{"head_dim": 32, "intermediate_size": 1920, "norm_place": "pre", "bias": "all", "tie_word_embeddings": true, "extras": ["capped logits"], "init_std_o": 0.00441, "init_std_down": 0.00441, "lr_mult_qkv": 0.5, "beta1": 0.95, "batch_tokens": [65536, 131072, 262144], "train_tokens": 501900000}
Each number is 500 + 50 x the weight over the matrix's rms, rounded and kept within 0 to 999. Layers, rows and columns count from 0. Numbers have three digits each.

# up: layer 5 MLP up, 1920x320, rms 0.102, rows 1339-1385, columns 0-63
# down: layer 5 MLP down (transposed), 1920x320, rms 0.101, rows 1339-1384, columns 0-63
up1339:500472499476526520480429509479436523472447500488556454407469492526530492490539486551509428409527526537529480432458516513550563521483505451532494531542466519524465532508547557548559521467445475
down1339:532520483606502517571513473500431566553508481512447452500556488492529499469512441568474497543499594484541506462495533537474513542533536556507487498477415466479475503469550425518447491560480455
up1340:475542506514542434409493545547458459360617500468502414533548537463596501502403587539478441477502503528574447536481569498466561469517440455604424533581432434546504458525491503621530466447452521
down1340:481507460501479427516514513409531598577492518495502426489482475544502499545523421529508521436540534490426488514545431504494521513481517450557404584511399419468492539506498472539469608505584426
up1341:487476471484522506417548520503554496481467442486435550464471538527560523544473448602629530530529480574501464425536494498493564497508565508526496481480471502549563488526530493539609497413507487
down1341:560484535442442514535469525482477460450597500480494522463499615417471522469546423499479431512501514495515396498505555396457519459486571541478506565616466475436534600528581482501523458591612495
up1342:500571480506479471564477572466489600505605518542529475458500438478531548447524530537539532514480494371449514504623473445529424543486465554538362504532484490455438480511510501458512540483545435
down1342:490441474587513508433505416463536406606552487450521542438510526477458444513433445464511538482540480458449507515494464451433491426508432570494545555491537593560471602448486551569479453469474580
up1343:451547471483419461523456497506482496461457527484532520505482587501368579384521502491402532520517533544476562547526529447558489510530445547478454505503512507541541459486544525549490559520546512
down1343:466447572526464540440541585451483419494545445473495491562462503476450500536510570519523503579439539485562496481494495478610577548461507490504556579506515549507551526509521536481526455464518504
up1344:558497482488488475403585443514508583536588499417557429477518542511413508506504470534582465536568518403466488467522544502466557484488601403543436493460428608424492512509535530380452434563384496
down1344:487559487506592493564509525456497539546458474522444494534484513537484573517582432506540485504504552544546450528485469477447509513513456528511524469541504493571518514453494461512464519465552541
up1345:423429448533470407519542519468487581530465512484479521489480529515451491393471467497508478468505550501606530481453477506572543519560509472431501584573532585521491512582518435451406408430517568
down1345:478521481476590520545509424511424391543495482492437493540495553457487476422525438463527596591435598427539469434519536470541464462525435545521519568519550518492510468490518441523486480441458433
up1346:484456494628500524522488486435504506506420449503503471423557512469475523464450586573384493527491459444606497518393492520445497487493473415482561552505462490496502516523565379465555502563478425
down1346:445509541568481529509593484545475493519492474556572537532463524456518532541495577493522539543412421464567513508565521535555510505447497503484576550548507481447507498511558571536546562425513494
up1347:437520579491392655485480524495496584419508518533469469477539498489493508464457529423529462609525535573500491628458535454544486469524474469546423394531463447546573461533518427674466486416436504
down1347:473531519576635521506492450528468449502550512535517515538432483448489404489535482469502515493570573538454491519464491487483504492510514472477519483475582507591552512471493538486477542432617374
up1348:489553385498577548478561539466467477465499447557563508513487505547570501458461462510543556544511498474621615488582467487493551444533469461538511456603595491459451575497552509494549485492411447
down1348:438580605453405460637593442468439596547506475561555455554485515476547541517452527483512566575585515447498482520555480428485509533523442461559365462450510511451419532500589513543531459550530467
up1349:475499502561500482522466470497593504479553491556491522589524528398540601474526495433541497420445396514536510458514572497425541439605486525551514468450476484449466463502504491504494484510477557
down1349:507520515502477490538521423545535482496564577539511480510525555470425554497456599452425487550522608525542513440493416461555535528439482552570430406441498536498514532488443517507514509474490476
up1350:542521525488550522513469468428455428480590503423504548513533513436465440477490507410577474417498490462431492514554535486487461455471496404494514612480508521540449424499587500495464480605439472
down1350:487459513559525624579467519570476569441500462515551440497486447523511479490577509532546431498551458473531486487579457557476607476530521555543462526471486410526558542368491466477427483480479450
up1351:527465437479533584470539533481531522469450483500485487559509553597449493529493446549476519380491488571475533518452579495478446538467533506509437421519424527441514474552454538474439566458480465
down1351:500477523601568499482539515522548526503546581476426575462537483551478502584616540446573536480428418515492437372571527487463481544393482472393561502471522555428432522531457489424516449536424540
up1352:494522545481496561512563470486525407501493509563527534455494513579511446444451442470509556460520479528467434440493478520479505501472580488573511544523473528507441487549523419485568532450476406
down1352:490527471509524631621603551435582513565592453404488547498446538473559589459480441507469524482509563429482466485431433498563508539564505469551550560476446498496523513543490523532572553523491527
up1353:570501429543524498521478446515548414478559461427498494491455467535490494450453499552520457493515493457444467432560492465544493577453431431543519484495495413547440540382577455562541478429494435
down1353:487529541562530528537534492442434426480510492580474476582611542397461574490423489484521461513572466464469460533602527486464453500435408565547557482563551414457459542470521437500554518557561436
up1354:494526433454498360501499634581505467509561604479560486438454544603550528483505538496470448505518488532506408432498499442528603468485499432416531507616436527469603501558585619507505400528496432
down1354:357519523532497547523534456420519531419584486522455471483523434533421442502496406520513489571433601515573508474441504506479416440504520429550446502582542509423505441498441436426568537530483513
up1355:573588458512528534487524493497427575551559538514532543459517473442355537512522411564405523502502464499482523470518451540465496529526486527445543533526483406488510495434542534460575601501521485
down1355:506446428591380498498497530552499404663467565505567539526483572528513537463412537542452525503497540541516526552502434494461525537462578523547455567442526576474569484423487532505430482472475536
up1356:576543520503465454559549448521485509512424540528456413442520504469486472473527547444491471561519470468471486518512529526543486417497450434576466482429534466427401639551483451555505488454522581
down1356:506455500554428475474478530484455490489526565434407551464506514494492488539617475410592414576467558460461478531450535476366367493373591498518462469495639465472457413589559591469509490434521597
up1357:471516518538469449583523381543489520542454604505518491553584438487548530429587592507474495466455525434516537459533527467491551458558487540549549457461572527606485434399496540459548494503487439
down1357:430445526445418509546504425552519414502564463458579482526600506538569504494508470461423409548489480529452590431553509501475481472491548524524555530428575516631539463446548562400521514468533438
up1358:512429474445429507466469519536479464503502493543532534487501484562482550498546524638469410515478471537519540545454562489490480452517465520504503515526591553468536501504487585578563494537540562
down1358:471465556514487551493441540536461546437433460504412475505558557476430574483531449481483496508494488491539503453443491589511455500377513532469491367530450552440537521525459548584590482565561589
up1359:565430511532511442486582389518636589505552494545496657446554492487530502519560511485469450427435584497409508559498508559503414613566496454555502490438544486562545453588527460496515452435518416
down1359:519404423387431509520463577492447528541425511507440462504546476611543482502539481512430558505403520504443573612408410467473477526488495540488466571475485607473541564517455606494458467413473582
up1360:512446482515589545498527468584437392559550507400575494471486380513524494596557474560583533499476563495506513469503523546525487613601482472491474516404612490455437464489504535480501475553458483
down1360:543468542525513468474442414353493456412486565562562583476519530589496486466580503477476574475444544538496544511468583543464531527468509519501557488525478561529547551628489574492570518531576504
up1361:426487603585535540472500495608407552590442486546586475523501475458579544435517464466569533526508479495500477443577436519574553492519577476495483459563477524482490486580543468565504443470451487
down1361:575459454437519400481534530397552607504592449489494492525502491522549479469505527488440594539487505531531473520488514506526473504456538473450485498543545435485525568398483556550523594462468533
up1362:449496543450510570476597508447547537440478482516522475489503495523485446461544511505511550520540511561519543404478530524550498441535504510532528446484473647453501507363526548516470448423535512
down1362:447449557487551439527545594512468447578488430459471465475483488452446545511410588508514628452564475537533424455462459435503446514508456530570534456508466530466443423416530518536531438469517530
up1363:483589452385417560477498481432539526426510422468537451536522433500496401512482503417490500487540433471433527453460509492534446462476531498336462530503540489437541486466453515537513487434432443
down1363:564536523645492584517496526491551455560464548478573382469591510361515552467479598540519556439521418432454528517402488494456497505535507537521502456520503519488544550581479490489497463523408542
up1364:542483494502580508523534522421548444593569523468531534471496428497475553513506458514504494472579489499413493551536506534488475528512538577475511489540469510543486417553508507447590511356480545
down1364:489580561508451520512496481536482487486510593515483443474500505465478452496420475551428526551513475474459436533540464462475478565423532512541512487544470514516414496511520503566468470530542532
up1365:499477436456609516529535461502417583538549565532570520514429474542455468500568483495531422445422464409513510483502514465531486498571456573503525511475504512510566494484448549529520452475491471
down1365:494453368465449509490502462495482497482504528541517462502452567439542609516468490533508408556613511483471531467510553495530480593475474581491456361573528448517522492469539458504513471515542489
up1366:485507539521458585562467535469576484473451488495521510606517549496483510578529532527518550556470520560501435547597505498533454468437581523452483539509479494425583577484625574494458428538489506
down1366:441523373482445544493486513436519487420460476405435553482396531529497542587537480619449489529506381584533511511546458367471471489498516614513414590449518487486494593411528629513426488543451581
up1367:494511471514508488500600413576514510435575589496448495536448445479515493558497481481479399658499544592444469434490600440410529501550536497406459487531499553566422498552594446539493478573480531
down1367:498569448437458494550503497527449507457533497515547565517569395422460478532421414580482447447511492436447471514578484510513561515477461506504619442513496559438439507570404543447560525588572593
up1368:392459478475543435466447437451503456506511544530571540569563517494492551569494509525491485545564593467488472500487446557528543494506554600510466548521465469431390450495478544527387475486455530
down1368:507464483563552487503473470490537409512505475491525507462500478510487480602437557586533525493549446497473457494503459523522561497587510475502499394439537476534546580492446493521416500534465488
up1369:501516550506427502590531513521540499597440539542562549502638375476514463558570545472488481402577549502450523457481529472521555455553434495554585449458535451474609459582516538501535533475596512
down1369:574452461520486477459495470495467575477453487458533525537533537529496525513414407474469532458506520529524511496506527552467514505530551527484497569497527449484375510438540490560502445467431529
up1370:535552465487491494505516536447475554480578561660505475425502371484498572556514499553504493554483443499482501478491466465373523490485536437515502520451632523438531535491499452498526485471613552
down1370:411567562484464555538500476407471559386508528477447491467490462479477468448468569582474475551453459435348441506490452557417500501522449537543442545527523566542513568574511490528506512489535559
up1371:534513494466463458503536514352509594453464451451553547591511535499519469481375487498447528537532377512549538480524499470480531538484436490446501533513427458441511510515462459517532446492512426
down1371:423442458539534500445521489484405524442593522479541493494442491495505510491455447476517534462542423454539478527506511588527455529550484542552478504567431495458551579558490504613538553441571427
up1372:551493500479405466484529492455457517500501561524549576533566465476446532624514453415463477641438485458503524532634526512486588494465493344529481439400453504550493542407492526491540489556581575
down1372:527465418515531560454644504473543460498397433461407582423420514482485506450463479479482572484412533456464530472518405561560589526496498406533474567481471440434434524502387506462456586501568483
up1373:494481570503492425497533438585546510436525464486434494369540492546545472507478562477537525457365485442446548536504521498492461540488501542551522467475567542458505625435486453502522555474539515
down1373:401582455494548562417434395576519550465479532504494504503448513444500497569516602572407534428407451513471645507432604509504522514519557607440408503463505442532481593540519535489489420531512448
up1374:473539471549479488530493431498547492517567515547522508498479470475532534499505471542585521534554444488544500542399529556512490535605407463513523534461492413472607495484419519487491542483492414
down1374:496542525476506527515477508483482427522503483449398463485408498429524493509478470514462498599473511513467488494535487466458479504443468474508461476489523582445514587491536429423481441488490445
up1375:464490451457568496527443523473547520554541480536490445473572509483486399466586450451512464557602533476429478563477492482471453473524506490485486550429481452551484504503507529572483590503498370
down1375:517598463531465511475469529527458542443456493410463436528478531473550486532468514543525413490649511498527485520418530513507500507526446432454592432517460533568431585493510409521464470540462487
up1376:534471523482623557426553515568476510420495592475459550562485529606440470475460518503504567464532558490507576493537475506520490543498574617506485585502584514573569471470577450528560510517541391
down1376:531585554468394453443462522491485532412538507621497480586584583536432576413534459450467449496462513506517496506402513517608536477543491485537509444536503462505543495463478560447500533479490429
up1377:523565484405476466496548451521491450505492546474453525508564510480347542586453508446504535528428548460453523528477524543417449579448506487525527559572538550485556460451499486436530602426504512
down1377:524551474449440555553449471424518522544530455517577539479412433507465461500432535426459478469554574515467503437504481585429471605466496579520507572511455540468437430479583474425496480472429382
up1378:476510520505526476536501455435505485529552596473443501510460500509515620511418517476546493475475495527510557429595481536548463472545524497533535520422498479503548454631494311568494508521555530
down1378:506480504546462533481397484482497548658547493532525545484542509526499515432569489461473455502490519549489457551456590523375413456490480561473471487535521495489515544470576517565494557445520500
up1379:628497540576522429506441399522521475486472479514433394452561519639556621456487446492501409534493571506473461566525498440508436519497509446607508505520427487520479466540529526590556524506519536
down1379:517548488480535510472565513544492426432559395457573511554541582447510469453578497495449521407435473409567555492503577488527462465548498470506590470603465486495555510508417417526470566514546525
up1380:404470490394445591565433541534542586483545567521452607411436545492487483508506528511522473498494488520569495514483492472498533521433552448337462481529539482547488452599505539527472478561519466
down1380:494489498571482560532465520485433538374438378474616549509514407505472512467473482341459499565448408534501417420433531449520389512486537462472445483396520514458488535441445498446506539513433507
up1381:579503431516471497487570459534492571528510579409512525447463344409583564515559557546504511421499467405527510431508512473427498384475580484471444507613506461451474534519481533484416552487601395
down1381:518489562527481480447410501450440459475472578651533541570409459465515574522489453418566480530455501487593465505490531499447463491521472480445451435519452497486593539489397451429555380525490406
up1382:535586498505411550547537394431428645541515497511507550543552476495435472486420499519455560429596538532415509514432519467494520528466524517542451483471520449534408473566543527450370531429485441
down1382:494516590516475457466591455560500384557535559515480551575508523542521481564455553520539511459478560555544507451494557529529487380442471556502564510528432428541535529503395457466469463513571470
up1383:592506482513406561615612543494475564521488492514504462556609500542567483397454461550567488498457564436527605437494538551461409512494467487489459512498470443465525453414469489495576541533523462
down1383:546383572504479490446502658504539524554530480403542436508557440567554469477514542467453467492509517442522522424578564491468492466484571421512479472482456524511492481481545522519427575503475505
up1384:523502441547503489537449552526445481478556528489416581585467458593497526549515556540541531547458477482477522478476528559483440550524438536506474476528512579536454491509473565500500577509471493
down1384:487433485494504485563452499510481524508478441407445474433537514482515453453446515557518503499529476416456460443466539428532535416524394473406479502417443475493578464490505442488499522477587409
up1385:524527504532439470485444444448579329511599508552426586495578472519510526524467419549481527416591520537499525518448541486464472490515589492522477465604596536450474491511513536464509560486472559